{"n_layer": 12, "n_head": 2, "activation": "gelu", "norm": "rmsnorm", "init": "normal", "lr": 0.00465, "beta1": 0.9}
Each number is 500 + 40 x the weight over the matrix's rms, rounded and kept within 0 to 999. Layers, rows and columns count from 0. Numbers have three digits each.

# layer 7 MLP down (transposed), 256x64, rms 0.18, rows 153-255, columns 0-63
536504462491529498519515512501436514475531531499486538554498485555506513548501537524519476445469511440457457529456485494524546509515473474539526471452485492448552512516522541585502505479455538
453489499489538488489497497501545456448504484553539587495559599532481442561451454466498549529491494489496484480504530509496574501479517482509477505554491446575469499525517522449561469507489448
589479531498523417496482490493547536544505453451574510546504449456508485498444532480525457458488555494495531498473460552526533494544492475507474567519427492539489558567609520519459524513469494
451488480532490529473449477537518513440496535486616502503519479513513479512518469510526506504511494512581455475512496547481476458493467552486520495468505517523483474463466505441465495467566517
474497491512495523509572525475464403515550519463457498470521487520460507510483457510454504509516461499484512515534472480506480488489470598438490460505483487516479495502451489509544543511504526
497541426530521563510493481484490452490478498515555477442489545517505582486450415455545481480524459541548538494489509480454530453514481450469443530431566489494518412446535461481453505576500514
470556492438439531508472516479517519453562491457539528528557549513429538545490459527593522561479585561435495520488514473537456472513475513544561521567418519528479399487533487437509465582584455
481504517568515512444503494502537492550503458470461443441537461457543513487559554519495464489481456430442503532470500530512540463506514493469479548482439522448569546484516534509493539522515542
561423548558468511477548521560486432463519427495524481542453623496493408460508554530515384509549549493482518514495466482436632470538468524484450466493420509515445515537463401514477379473490359
522544487512428487509538514498539487485506611502549502547434504578463432582461427539522573482424531576479625479474590520569485415463501473476482512488554514526417528513579434506516490549445479
506577427557494523458511493466548449513498484497567506523588523488473522456514461510519454493505531436509437544511528536458521520523547520503544493434485515500532473477532528552529517501480513
557491502471552498560463494510531449499515498485452509456538450507489509475502492571482474490452478525515517525493504500484454451550464491470505498478455458503505480531518461536448496480475521
522539463563546501553538498446516508465521496479545558473496433584492523497553533467554457441499468482498493507517492533454485528462514494481499532446497473431506499544505490536485520470460453
548451566419444496486515468513538449506521513488411507529620583547444469524535425446470480453459563481469523574528546538407450496497518585505510503499489409527474473534482491504488561501483536
552457550522512520476533562524485511487488538483550487479516616442432512457448536546511493527491444481477493497451455518485491504471532529485446468504412466488497456500543561489521481510407532
489523496545501476531449505476493471530506482492531489514491542512472490478470510464486441525534496463521506426512459544478517546510490461427498465515500513564521435538529533530532459548514476
435521488496530619469516586521463502526466498470454480473530511532462540430517489492532480516504467497488393491431496545445520522507528515515471452511521520524476407542430555578453507449550537
478452445521444535533485534537501564488535428446508514457474542515577520495558512476461476431482453525498461461491547507505458484381456525463477531496514486511526575569514449482453501530462512
465511522533565482514501507482515481468471444556487551524532440521530533497464518507504435500472507484506486505516489478469549500430501477503527524535519530487493489502492501538545493541527518
558543450434421496409474492545484508471434520482545518506461572464477475523470519479454519538433419507536375617431482499509508486463460460530538479434469552498464489437512487507414449518466491
479495546435401458656417476513421419506429539535530502475516483487504568494557488486561506584498545509539458497488489487591455578506563535596456458486486503539505510505485451470465510544554512
508567576500499507560481521519570484493439497477530491537536551593476465543446398490500451577495484501474538508535509517566486607492527447457484487518531496567492539489534424489542530503460518
476525560528495555538487485493484574514514459461452509503512489501511527463510495461511497395425500516499537482434559531478513479486509493482530573462441491531482519507472492525479543467557462
564437547513502448473522493508379499491411503472466513484489572502413504542460521523512535534442543485469470433523478527494516502507463526368419487488495519547506487530499525424493498461426534
438514449500433524550479456536470577453451448564433474423507395519488548539542582472544476502541438450476497472503505448514450580505471436506519478484543565499553452522480459515493413475469498
437509586515492533472457501510496474455490476495501473513578496551538507411576519504584486515482408416563532492607528519575541547465544353533563497486530494441496493493354501574518463498453503
418442529555532449495427508540509415520521479451444548521533601415429492436546511557505472561554399552529437536436541450407460531537561559527592550525449497479466551530457491522484432525508580
446522582615461510591452547503551468502415531505443484599436536555423478552567521517522504555408505424477519476424452473448491532547497471533480477520467509498545486478562470484552504495487494
499561541570520540501456493515539523461497464540568468499490489522456505500551520541492418483405464472498517512505477525453476475498470576514533465530518537529489524542524524486524464476505548
516529546449457519503480505403493545556529546485468536516485555485527542474508551601460538530505479537508471507440502556494540517515496458494395477574555506617525543472550472484567496418468509
468530479574532514451531438506563471526551479494527477435482499501467500454433493474487450470460516469492471431558541574513509429478508464452493528493555468471500502478496489567473556558521474
460499501518439504556466524448422485541485481509549507527471497514490511469507506495503443493478503457492519518535484503494539472503520542496415521549489571429463550466504531514472490574531535
520507530519490520443519475500496539475518500479443507495456431579514544441482495508486494444537513454522539510517480476487556560555448479566580415440490486508567519476594432509525486520510546
529490541535491483570487526498470537497579484512456541466491485411518525417486473496455529506497479506521566452549458485493501555443468519501503517525530512535435410500557493543486528502493553
553545498564470495557501444522518425492483524469551516403534495497470517477512555522483546506495552499528502494501457489462518511495448496480461506491548447498510496507448470464509516490391508
520525467595490465549508477495637475426563464534497461439538441451533555464555518498512483573518464498533490466461531493479508435587528513525570468517485459545535440520564548582503479497500475
532500470495482508412534577519638590492532392483495563553483444502532521512529541444532468491481616491542453504509502503487445632513481470505596504455514555512440615480569486438485462576566527
484489508490476531532511528442469456515557507486475504427523542583446476543530489428477472551544448484535570555551423580537451525547484459550486475503497484472452491468543522503468520561494574
521552460436496535490516493517455440472459501553488503467539568488578538498542512476552486448461508557543424513514490492474504482482503417515515412468472483530511450545517520478490456474482449
505481502497433464520441472496538535501500488483511472582492401531546499495522518521480517415534481521548571502469520571477558473505532546479501576494450557486518444509529504551463501536490500
457473451500568489469448457546523529547518573453549509547420499539461386557531585470534509538524578465511510531484577487542601489490507547495571462547491521526544505615493513464559491454496568
521491457502489487484569511541488470469491506470519566509498491495506493589489475484530435489466518486526396438547444487509514473542471469474469539489523447572526485473522480482518553502555457
472512542539401506503474480485546479443535540555576497464524478481436543540497587504511523568524600476405461503495420508448524467500481521532475447476526487480521535527513497510502474512527486
441517485539469511504427455522520515471539502531537512457496483477467500503520465459523510567496564464510529524539443513535534508514473505528469494488534507520450475486508540502506464534486573
502492518495567452544490567476520438520505533494464535545476483514510513467473473503490513495528490487521522564409558482533550474508487506565467571409491489499493405502432580522425485499531501
456464555485444571446454401542532513434528452584461488466552462525636502480489574510591503489481447522556477376495541525540495598399520360515458426480539504549449524489432406474514564448519448
508519512528421476571554513484521392477514529505420446535484476508600573532530500511521439515525598493467480553474530488494512539556550438539464508436503489489480484540518491518530443528427478
449515500496548503483494500449520569520596524442542541537513444524517579457471546493451529499534469439479466484530463489482525579488498502511603479457436533533524578485490424485468478456546455
491522469518497499505490458477522495488549498515498532464456458559500512558546439474531475500478491495440523581488561472521505472461496478528536589467477469496463549488489438491480479552450542
466529513438453502488591486499501459520573480456441481502555514489428425484526500552486511567510582581522541447555566547521459502486535506501461519489524543461526536477556476427494428480489518
513559513491467453510497487494498491494507466507496461563425443578511464489523525547574535530407420505519535444492478530474457506487476479564475483507545514484487595477509538479520406556441539
465497501527503536592506492488485513546484468527430480482405445490498536457463482527447559459486487483453502425492557526519519505555491491540402489506542502549512572494493485490504443495487508
542481513519528525481568562518429476542520502473534564540533481492575538463453528519556504396526544520474483513532545506506425476568563514524477507532584567452459421490419444512555509469423524
528536500480509552536466435435504571434641467565550488430498532545458492415556447512500508469469520482474511523554437464474583490444543470441503547514569541453497479445583528490522487460561520
564491472443505469488515533517498466442515538503494507497587478562533482530517438492507484515475525508479535495479463510480474490500474488487526483433518450496475521540537533470509527479507422
548450573533459522520497472509379412488523505502536517524497532473612496576518514564486445470527395492466469413557507464549468495473502533547481507459458402487491397445530557502460544512500533
493463470430475495502485453605445503451476488527472546565545527554585491428515536529585499523530470472511431440511557498584527460464504463433551509539509551494491497469452521474501559511449462
524490441461547547464491467468524503501427478577559539511466576499505508487503472489498472514548579448539575404521511499513488551497496471477521519502515501529547488544530457526492533431431509
511447506528527518520494453481537565523447517457561537504531470539524466493568538494470519489506491499504527524588541465514481517499464495488485521509555540507560581456536535491441526519506498
414496516514540541499476581536447518514498482506503487511532513552543483539540495425540537460515533499514490466508492554474474437546495589442423519519479532497464516483516547493452569528525540
477476443520512510455480533481527478503481492496571433468529456489520537469453553497524479458499502531597425495553446483439489488520486507513518475456595523514540576456437533481524528463485492
480488487584505508510540548545538472470499515499495511488542497465539468502549573466514504556523467503571470491497448472485522512512548555535509517515496565528501465484460576487561455513491477
501549479506493598596511503418545455491427532499528425488482480505494406522439447497549490521494547550599549445526530481419500566582503479528539370498568547519524502479455515516532521497533416
542519414524464539488504453498511439495454482520485519506527555491452457457467530491571530559517508504520567486544509535511519462519549503586428522558546439496504438587495580544536465447476469
474493400504462514521526488561546481506546529423494519488486571480521490517495544402503556496482523494534462546461512447496501533440426477524483461482469465516518452514489572497489552448524458
551506476498510506554468528465497533525558477481521475498538496537521489522492526463435507491508496458530483544507499502554445482479457518430495572495489510511488446502513563502478463510478545
511512457524529495532460478473508471497472482539466501465523490521507564434486493553482475537482509541460467468518529525487499498499551511561497542477557552477524496514534525469443505510481518
439502530496541541485501541539459508533484527505481542438524490444588448477466522496528519513392605469467523493450493536545473511454433527410416426514488512518529474490536460405499449607529446
442550550562457515505489445495523508516463507491527483456482497480499516514478537499501477575504486456499485481519483574481514496469488500490463450533554557577434497545540458495532521525501454
477484473572475475508533435441549428479477522523491611425509487590469474444463485492519547506427552498456454474493517573441572471513440511504460456493490496532509509476472533467495511480463471
531502408536454528581523424491488479515524526545513517462558433564487579522473467474495439511554443525504559450506544490419513373450534494517463509523554501523507424495508497482462505538619494
480562524458506460476520476573455521431506583566518528454450441558451503451514522482546501469471525535479512435491514586444516454421444493516455578561495508465475505449475504540483607485496467
427522578629517488482467503471566508496466486444554510547512519564449574548497431546516574453469495485529602428451446569435469484485474533527614445461470515503529567502548441473547529531477495
527438507492509471450481513547508446512502490561504538467483509551526524508470528437528455506487556517521458514479495475450549466393502452456452460510523437550503462508504465467470537500491522
538556506458502531479397506463544508503503543415484423419505533527514538530477554501453482474493462456549540415492545502555610526504487399462535532468572535440555434509447489496539609472493435
548501515488536489534502474538450484527493496465503463483454483570533507446529570493499509500476469488564549449544488492467479461592554427522480497522579445533458492511492456565509481546430495
472459491471494538556528467466462539492497516496524550447488444502575508522544556489522528525469514502538527474440499456508495545486479483536508450434473533524528473516460459470452539504497456
552441383448567392529511500533510499505515444485482460529529514507466579474502530422522568551536545468430538584513575579483422508490498395514503562461446504495440453502440387555641528455453524
462468473524485507518534451509486498475465503508495569520550443550484551477528459491516459485508470507487483505524440494496513514416484484399485538494497459550539468489393488495450456499498552
512484453470470503534479528508525499456520472509474476513523517494518508524543525530532502414481509512574498433486506529510512520499529413523486481490490532471525499526456524530511453521504490
553531498536483497500497509467454495509505487477441438527482477493514452485555517487443509526442502490504527569551546504513531510507509537520472403499498470514491499461459567537535463574490507
365519501421501488609504511473511410479456569494501476483507491514484555564426521437428530595550567595569442571503563484455535480486510504512428413531455577538496525500500430559578415540455483
487606512518519438500482489487536464442603455540569501506515486538439471505507508458457502518571501473537497547479485452484427509480503448439509535479558526489481533548426512500565485512523512
505532507553520433459523439568549460462496548469521521497477491451501479450483514530562524530556507589542496514481556560505467491421443437592547516567477467440481564422523464494493505534506550
496529470489485508428405505534542562486499491548579574465539520523552458570510509486499477460499549490579562508498446485558472527476473541454562497465445443587541469533502502519455486476513494
578576504415478486536580463542426470529493496438530467474472428557479520546535464486475510593457530420539446543582490546485493480530530449562501488486562552503469512498435527493490451511475558
544525485482552463352459487536453528510526432478435488572360545590464514518471509482502447505516531504434521442502476590515557465519440501475499451502471474565506491561472450456552455513532539
476511469502488514542482589478439469513454564497574451482524571487517470540491478469436524517469479483498578494560498495529546482498466528488433551495463501521521473547510544532529492479556531
460486550449580530452452552466568393492529457480521506525433468500555529513431487524501496469536444515465500559551486508523546486458517530438543475483535569499469529475553583506440505449550522
517522456528516535487516449521530588456496518522507468429501500596493470521490436530413529476586498514533474476517528511477502458533548532485497534497499505484450511533456455450469499510495511
416527493541542464509567537515492519492480506464519543478520524576496491471501506467507595500480445539551519470428526472466508485451537511518426502573538556551486504508535550502504527485516438
474481528532542484488515502553539528532535437497540522505498518516493464486551503500498469480495529514424520520473497484526540507459505504434445578536420425493463531467580477490498493505570543
449475501479507521455556441496487510469549482471582499547470444537495502467535548499496467562460496493478492504494502563513499473534542474506490492476495470496497483574486496498527541509484504
522448557520522446485439493585450487473455447488456453461582584431442525470463486529548414586513537500469484558470488448535541489564494536568540559544520531487465561460531550496510508546469528
541473567557520468577511521522495521462490529536509469492441489429498519541444465516506488454517547436469463523516446495499473512493500510496493438465496541573440525551534479486446490498472546
523480494459465485476537483497428458504462575390500495485529491452508492540575489530425501482511564477530576512549445548543420579534504558529430482436514478522516514432496517444530490504518479
475513465543573467450434477520533523502449539512444476489490493464466530524441495497498519496477565473502473487462459548535477466592491495506513442566521560534505513444498483469492532440474550
495497517518541575496419522535492495531539511480553536560564464521492425545452489403480497501454522525548388543550433492519466483556496496550537516527501523464487517514525567466564588545526443
529533513493519502507485511545592498527397550482432518529557605530482495540552507484506498574439536474537543546494418521515476524503521521533526515515456395529484472527497539475543530527562463
510560526462450500492520485509533562494410486531591455503502479466490474484515498481520516498473462530422507542543544459433512499535523529494526528489526508475528526518428503537467522491505521
558516522460525506558458465489479568472501576497479499512513497450519482455489501486446478496538477518502469458467513505507503504478473535516540506476471446490536510542490459510479582442490551
507524483451523597523539482488575458434588509517515480507425550476494532422490452571625498524464457524530515532533493460536487524462493571490542485513518519396470531506514453552534489598548453
438529633459515463617441506469462527532499438492479444473523555517520486463485483528467584525487496531547522528508504428447539513613490566489540462534456502502500502522459471541514602492586464
# layer 7 MLP up, 256x64, rms 0.218, rows 154-255, columns 0-63
454461552517512410496469547527503509522507537499472515495449448473456491484469508539478445458568527459508450494488546490490501508544505519511541457491482588473481454466533480506561458515541536
405483463478504545445473512465503426477463525486428543507471591497420489503502449497532494560499444482499538532498463486501478466499485524539451461558574520537454465485505490534473466532504488
544505493440485533501494526485481516560490474463515505524478519476525422480515517445500533416487483507468464545452513464521494526507438504510476518595463538546493504476539515509483477555494533
523446544466474506454532485480512502471441526516430514491484498498558470522481496472506499520485545495495489431493475446506476524470527510507529504544575502472354444470520452467529459527448394
496402495515482492502460538479502463455523544433451456590477506468475527460511414521547490413510459519526420492503529514516491579467519519501577530536530551479477475488554514458556503518400509
470488487453487533428408530522557433493514454476565475453488542462508460496491451509441523510569537480470482467495518415470481517538546431508506547574573590428470484420572457496467477498472457
475495446461464500562465508543527488440487552473527515530467517438462563475485467472530503476539511519486545476518524471476530597496534469582539497528543530480431486518544452535538447464463516
594462456521446508449471558472490447609466467485475440554439515511563467551520414530527410522563470446506465576415508491505480499442432507492540486533453457424509466463503441442492454524503475
520541538506507449449464521535532466543528584433439493606459600488458436532540422515542479528528530490492510448462545458540562554470475526554538505520419540500535456422446440550534484575518436
539494568473455484495527457448510486548444532550505483503463555460468459472557525486479555510531532508513502492478499511484501514592547442523450483540505545476452517439567527488464482599597422
536528459472440493450518542446555494528469553515515516519460518499495525591442461443533467494506554469453435426465495475514510569469505519483471556594539553500531493459485470451492453522547480
507500487456523538421544523564538495512505459491502514536523502467494542492470541484461550481542496542478457539513495429536534518429490511498563545511524550526483493509514471469486506540554512
458440531431454512442494504495533510542458467426521552556469515475508404586516509467567494445550433544509510441512574468521481512502511522496500464522495548535446463535428502487514508541521464
481485531484493509519506471410569461488509503477497483487417447496492525565564447480569520565580532492501515516534542473522495559491468429556568492477575559515475517557507427470483460477512497
535532486454497470449528456592551476555490503504551454478455500485536519463501455563510564523534461528465500513503485448528524529547464466485493477556457493495540471526522514493519456538450523
481395579531417521427542544495503446498479434472466412478524572498553518488530400566541521513561444591448470448435567489547573519462511491488498479583508469510500401469532525564512474512552523
502507496456490514494539494456500497497469525443527484509546478512528534527477409482554497545579521495472468530496513427516501509468439502498556527493419535471451471423565456504476561555574510
465519537471535446502567563485509500551427457498507477516487510501424559502542480498505493463549457461493493508488495479519495522514489526466472482503445558511527549468464476534561545540477467
490381573473516499494503553456480464606501539505429404495448463470489485497499512511543541484560444528450522482448531485544411473540533470466460416579481527506435483479552455408522449552504525
428442531497424487466536399462508396514469514405436475537425523460435446547518531544469502533486529490483423483425466532522411533556567419561491542523485533482534447485501493472614491571460541
462463566509484554492505544472511460514477452506508487500498561400482434504550502539493435549508465506542411438491523486514514524530484508500459413492480499481530429523481489578510472601495468
509516466479477495477489473440492500481490550525530437505502528400495512493477479480509466500571487481488510463478512501520480518441427449473491483486517480443465384478566470489480451546533530
467458493486521519464539477442496450517484452469498503480473546490475474540559452470553485502511417551379492581553487443531526491558500403446490531497489573483496466485537497473454531521572591
495476481460434517430501531559511506487457553488499490558471511445484485542430461499622511521534498559504478446478521513496556551537498512499563429471463529494423499495511383504566494491539441
460512460493527625418560546538513421494475491510477399484508471440508460540533434485536549507487554413507441483475510558520504548471449454479585509567461573443480485505480533485540472550462518
508473411493503460527518533502557506546476465440446562519446621503460506564533518512573467509514459491496429456498461414506453524444509465572510521537490463457432466499452501557478461486541457
557499521480482448515496492535593424512435486512522483516501487444486456560530500486522494547546434534503495501441502473500515533513482396496585469452518540418406516472546547535500475492550451
530420512419491492488478495502487483479521464494543537481423569482476488517471529496547452545536432582491470503467472482580482460486495490514521470503470546475541514519514506549517467555519596
466486486492527498407517533474539380559484481473462480596514491451510494547451467483489583467522438479489497500532513452472441463465492522499500491504473555422521442435513460473470493451491545
515517546510546473550502539502507495495481479505485495569469555471530473500522494478546519528533563556461464529488490460558444542591516486589501519496470474505457493452514508530582494520458548
527450415455558496474492551507515505490485495423473481511435543523457523498442478489557487504496419521482426468542528516512452523508463429546575562528538520457515454505544503445506551530452519
504505543519491553431494566582568493485461491460522519582521546504477455541572425469564484478547484534456518471415506478497425531481481525484543491547470471494482487496458475552527493516521514
483489493467482533455539488506492577467461507465528471550478536473478455521533479506529455545517473506476472519434573510472528509527539482487477479475497477512551486505469530513473521492510536
508513549489505559394525555435478488564541441500469482549524538515492459538534497522530452529517478533440492510458495519541483490559513464476525502520466581463510488475481516515468485520508489
509434521526442484561604503467489420579458490527421451571537500478535444513503475484474466510565447531364492424457555472552458514528530527558526473514445476424481444435510539517538432520528565
529440460510474470500566503543494387509509486516423462538443552485476479475556468510505440522519475519470509491509565500597434454525459541487473438590484535490506378463477489451503464536460490
502499510486493481513511480445488481598457512525426511526455518437487430573526473440494453453535395535509423484428465548466509468515473434511427499566546497505498517455480512412425467530459506
582485440482509499533567473509566500532517425400471480495436509464498510470471501519522482476494511459484493525488557487499507510466503571554502534485409488452470504526544520488530521526475555
548455494480482577523586427451526457480420529502421424515477506500518507528591506509525502494487436542463437459432473525499516503549410449533529522520509572486526501536451549508470481480532548
491492567548545447401489494524577498504517523441471536560410476479437536487472444505484417481528490471449458516510463447502508517482481526504543542523454519464434448476545543431455545555578405
483470543506503460484478509499521485554502485515420426569487543472452448467514425539437421505548471456465485537543484493548511507573569493525462517488495587470508473430510500547524414479539525
483429500464463577463491523426516462571469516500462478476461557543472467484508473522537503493527400484518467542471560486463444451410499496467519524519529482460506471571461493486514462547460478
502461553450514563466573476503506472541490429491464500524515505490534440528553511520528482490499395474483483496478567480490520490507412489496518465455496483491522485515532499526504492532486509
401457539478531512483511505532507484521433484526468513532446478483467554530485440506545481499535540564478458523428544468558514504476534565518506443456493512532526489523500516404474549480576478
473470480459510540448575490581582459502471483465532432521507580465500468539491442530525544539523428523556438421485554488464521542470461521585574389535409430466464495543515465557563405493561521
439440489553416549443568475529514483527487540457524548509498618456451487488495484537540415488509452482483501467567515473451475501389486483504496481541533506464498447480513557533460459524478472
522413471489454501503538474530503417482459492501485446461478505468502428495549440525476486494493444526510520455508538505571491448552509504460467490560496460432471416473490532514545475538573548
496482552407449511512513532535487492515441464476498478540530476487518534495477530457551530480534484468484503460491524483450569561546469526486491430493485557486527487546499557482475500484552470
472523540450445482499531517530568496518432481494529532487518545469493466594552503427608508497524494538511503503432441491475446489505506593539524432537491520476509490473561558538568512528528540
452437581471442518496511476490537502525538390425489509536512505482496482521598483542500499472568518459433470567504550488463507517480526508496526526498478527523457505414515410542477496471529525
513471511480564521497495502479550477462477564379510523519509562480530472505522492433488504510507481550530501520484480546473428507430466520482552561508454455455444448523554457536458516545568505
532530538523454453519492475485534470522501546451449516488461452423493444481557481514482544445507528511433457456486470537465448565469438438490533566519555498481444472433576521485479371607470548
534508492469498491483593479454516452602455518446467488574560527420509545543518460591488459412510462529432468520437544522462510550479533540518516443483454463491505450425508575490494497513530535
483460475484408547454562524488548500553460485514480485543471482444472462440485490456464510462490532521456494453454574482531537516491575424527496530502526544483559536498527555523481503465448484
477466498536438485551449547440499487518471506411469513597496513435506469509547436442537496511513503542454516545444555459532498538522545470482520495489533526443408442440545503500585491505552504
466527502483594506395505451480561461478505492461497520485466482459454512515506459432575441510500516441455518499522505510550506504572428491505491481587516449495457445393555468538492448487442471
481476478434505558531547500461509483488491403478478474513495497450405469477542493508513540406540455481457444456418549536488504533494534523503495434506432509501542468526456533553459468523409557
475490501434417524503456492468498501510435515503506436493473498467473436492477513481532505457477534464504467523471512517537530499545476462542472461476433507507415534522480505497531508492458495
507516528464590544524533489511532493487479489480518476526448518492488545411555461562507430481510451517519441505512546448456479517520501511550585474546434528473477470566462472493492477479460438
461496506438511482538523511500514546542459511503561515519441563487434465523529523469527484452493495430493508454458534511546468516518543463578506469541502538474441501516573530560511425578515536
506480562420478507510536426480515507538453492407453491505493458489514489489508480509481426384501512472500473549489526520499481452513485478471517503454505496496482479504527481472434496490502520
494455530517471456486516500534519512477450437504474467538509533437411519503586479383509428526545487521417532489452532472443450612576522422468524461527520509494502480569459500573464409528488563
459515508427483453513514479485518440479486519466481424561472452440498572533510486495492501478517542495495485461522536513510471485503458524475523513513507596433512489473584436495500506506474517
463491487477463460459544507492514496500509406503488417515531535488406456467477414424524484540512523526484455563450494494536543441508488478547527467604549570492470476545537495518499553462469566
537435512482569483530476516522527485443459476488475513478503462461466549478488431489512493496489538551461473451465538498469503514518460474535528486454487421471447489459468515510499443488565477
446511572489434480458494511502477496603525501500476464513453504476449534520485467509555469555559440509535474485465468478479540473462542483444531479478479481511486510548486458583505437489525457
538491407419456541353464477568525426387515489438508467481450535445472486580494477522489444461546472541475440548384463448495529536562537541514459557531548532449506423466462559541479488496513430
487444503486530461541501528503499488528441488540457538508519503513515561534543472547542474474537527530481504495497526500523443496521453534570534529509463503547452426512538474475556509504447516
526480529456489495483525497565556467500488474523496526514515479417444499550486447425499532448548508490381466470445447498570528504528468475478534572557485484555511483482462530455481427533481483
473512483523472483531576455429566480461439543468452438527488487503415522573484457506507478480506478507452481500525507511416394569486496454504472524551570533461419462441536543461562481527441508
452458516502455483498482531385513439545475503496469496445488565441529475562512483505516547492576515570518475465470443496526512555516498497512519468503464484499430410526531498468507484546457468
524464553532525476465530436533571484550459541478503403598517558469485453551540527534546503501520503444482503469446486535448480517561456479525511489471566552459456478440595522498565444576595489
425456570513510512492481554466500513521499457486492455476532477417491437550521488456500472464496540585498490546514500453441533424569495417529550477562484568491458467437522463477518435484533549
447333506467453533482563532463485447488439501485465423497550501486504442450564495526447485463541444492454480554527524468524529474574506501512511480527593555461421512548552501495504407517453521
471472499508470533473497523464548457583480518514469519566461488418508485518452541492500498495499525488546401498457490440466455475499482511478456524519489487476516479472459558380540558544529475
511486467431541474463517476538529505498538451518534472465451516487474459556472499507495446512500523466455499501512503528482473520521506534476494472551482528474498545476552523546506472580497518
487442514550518509458483499504550425538430482475420418548457465487485511501532527486549514526600512520442444412424440557527516515442557562555485482517447571428520499495475534488513460571516597
470497478519470512540481573531521493575457473564512536520484517461547476501492548533459578461580513518446499457439566444462553477495522432555547518462495548497461475407475502474504543530492517
523527457482501528465502514482525506524455429467469487490515539525464497492541506464487391502552480428494449555503515490465503526470536500511508546551515524444418510547523493506478519473499503
500480481460493564446499487424517508564485510461466529552439502479532532566477411446458520462533519521540470485510441467505529447434501478533491482554469530479522498525517560459517522541494489
465473518461460477475529463451566454583352524488444449577502470483438475472493569512504498480528516461495407476474502573523508527434532468615465502484490453427518484469512518480555475544524539
576479554524499464505616562551485496550458509471462484540476560518516526507507484540511530525501519516443502449479450467478508487500419497530520531579417439504457444566465483461465496570538513
509500545487543541458468495516579494542478458455489539506474611470484469450548530512565563490529433464514431546502536538518481571482551473465484535508505566453469454531482536542461456487466467
549528499453470514511470507492530500512537460438421519525513496479485472442498440514475496569547493558474454533524588434438542569461522474510514523531519551429472483467464488469489512519536491
503504597496474508439450533498521496508438588428480507552459573475415510559455512513511544519526552424475449536461454522531465490521490440519545520570489432480439458428505454529529539493541535
451494568405414536512491558412541447499444500413495477478513510470500479428492470479550491517543481543477460503507482395467504537508521414514494459510597574470520496490497472526501514471510507
448503467458464441518484450477482432522439492428506502548472461500471467504572488440558444532499491536525503490462512463556484533539560484543470565539566480500463448470543455466525542543488482
500505545493544532499520547525484457500460483435431448515505604494517468539479484490505502546524556554499529462459471530490444542569477563503545518482487435528438440537493514432539463512528442
413514559426477523523504507493514482468457473482469513441497454510463493476584497447576525449531542442443459493442494465563483503459439475546516460495534449472495434495555517513506468543575541
552481441453474535579454477520509464518451496464415541497467538483503436540561468544496488505503440458463467480483466518532521496559502471541484471460441477539459494495517547468518489502484564
484462494472520525418500600476512478509419453509486498485460486452497438439483526532525518540540461422539520454515527524494533495477481472534512494542550545481501518542476490475450469458480474
530507434467532469473493489484495488468456497440521496561471515458541496553487533472469559508572460507499451534438570510515479529527531461444464526570475448458508515538480555500528501549444459
462461497531505561437511502494508438533440420514514485564448479479502432490439499534469545401558451436528447418454487469455462519514481577484476510505518584468492455452513395477444484536515449
447474428440505530459537516488508472539509437432468484526465542513488437517537434433539504454511437452491443543515490440475490546516568520475497474537501462515564446503459503475555502505482500
513423613422484460476505441512519422551412534519460554557477541421486483523507525520504481437535503459495510473528566512473458475451520505518520475502515487438530468441523465468552509518546505
520438469439492426468542587529509468520487444478499472483480540520514417537545479461515561467506454494518490436460554457501523526490512507479498518483497465464469473487534499524539512503539475
471502561524505461550527538469546465549479459495453527576480503482443506496470465473475464411512451482533468355411572525501488508483492493547505433468477539522422447510550521522422462543564535
477428466509508497464501490486495495517536449515523450470439440480478508493494515488499402492536453544475404501514559445491538497538559458448485497549536574486495484496452526516502492552489484
514462590462571565514520515488513494563526433494502514483491534504483438487532537451504442487551517499478428514463423490550490504472452399506476530466485460465510430484590484519455513534489499
435518549519465462475499500483530516455533409516531463558430521490416491543458536480537530501503472460527486549480523464497447588496430451464500470547521545506492486494519503520525483555511489
529445520507507486482575497505484472488457516452424497504451498490479496518596457388541479486491505435418463457451508426501479564519396526525484439527500493460469451449485470538467405611500489
478484526507472581484482580578569352563510422430469452525466474493498445531478484524475495504497509508490393526440505485595505561534537498458497480536520465488546477522537518488525469466511474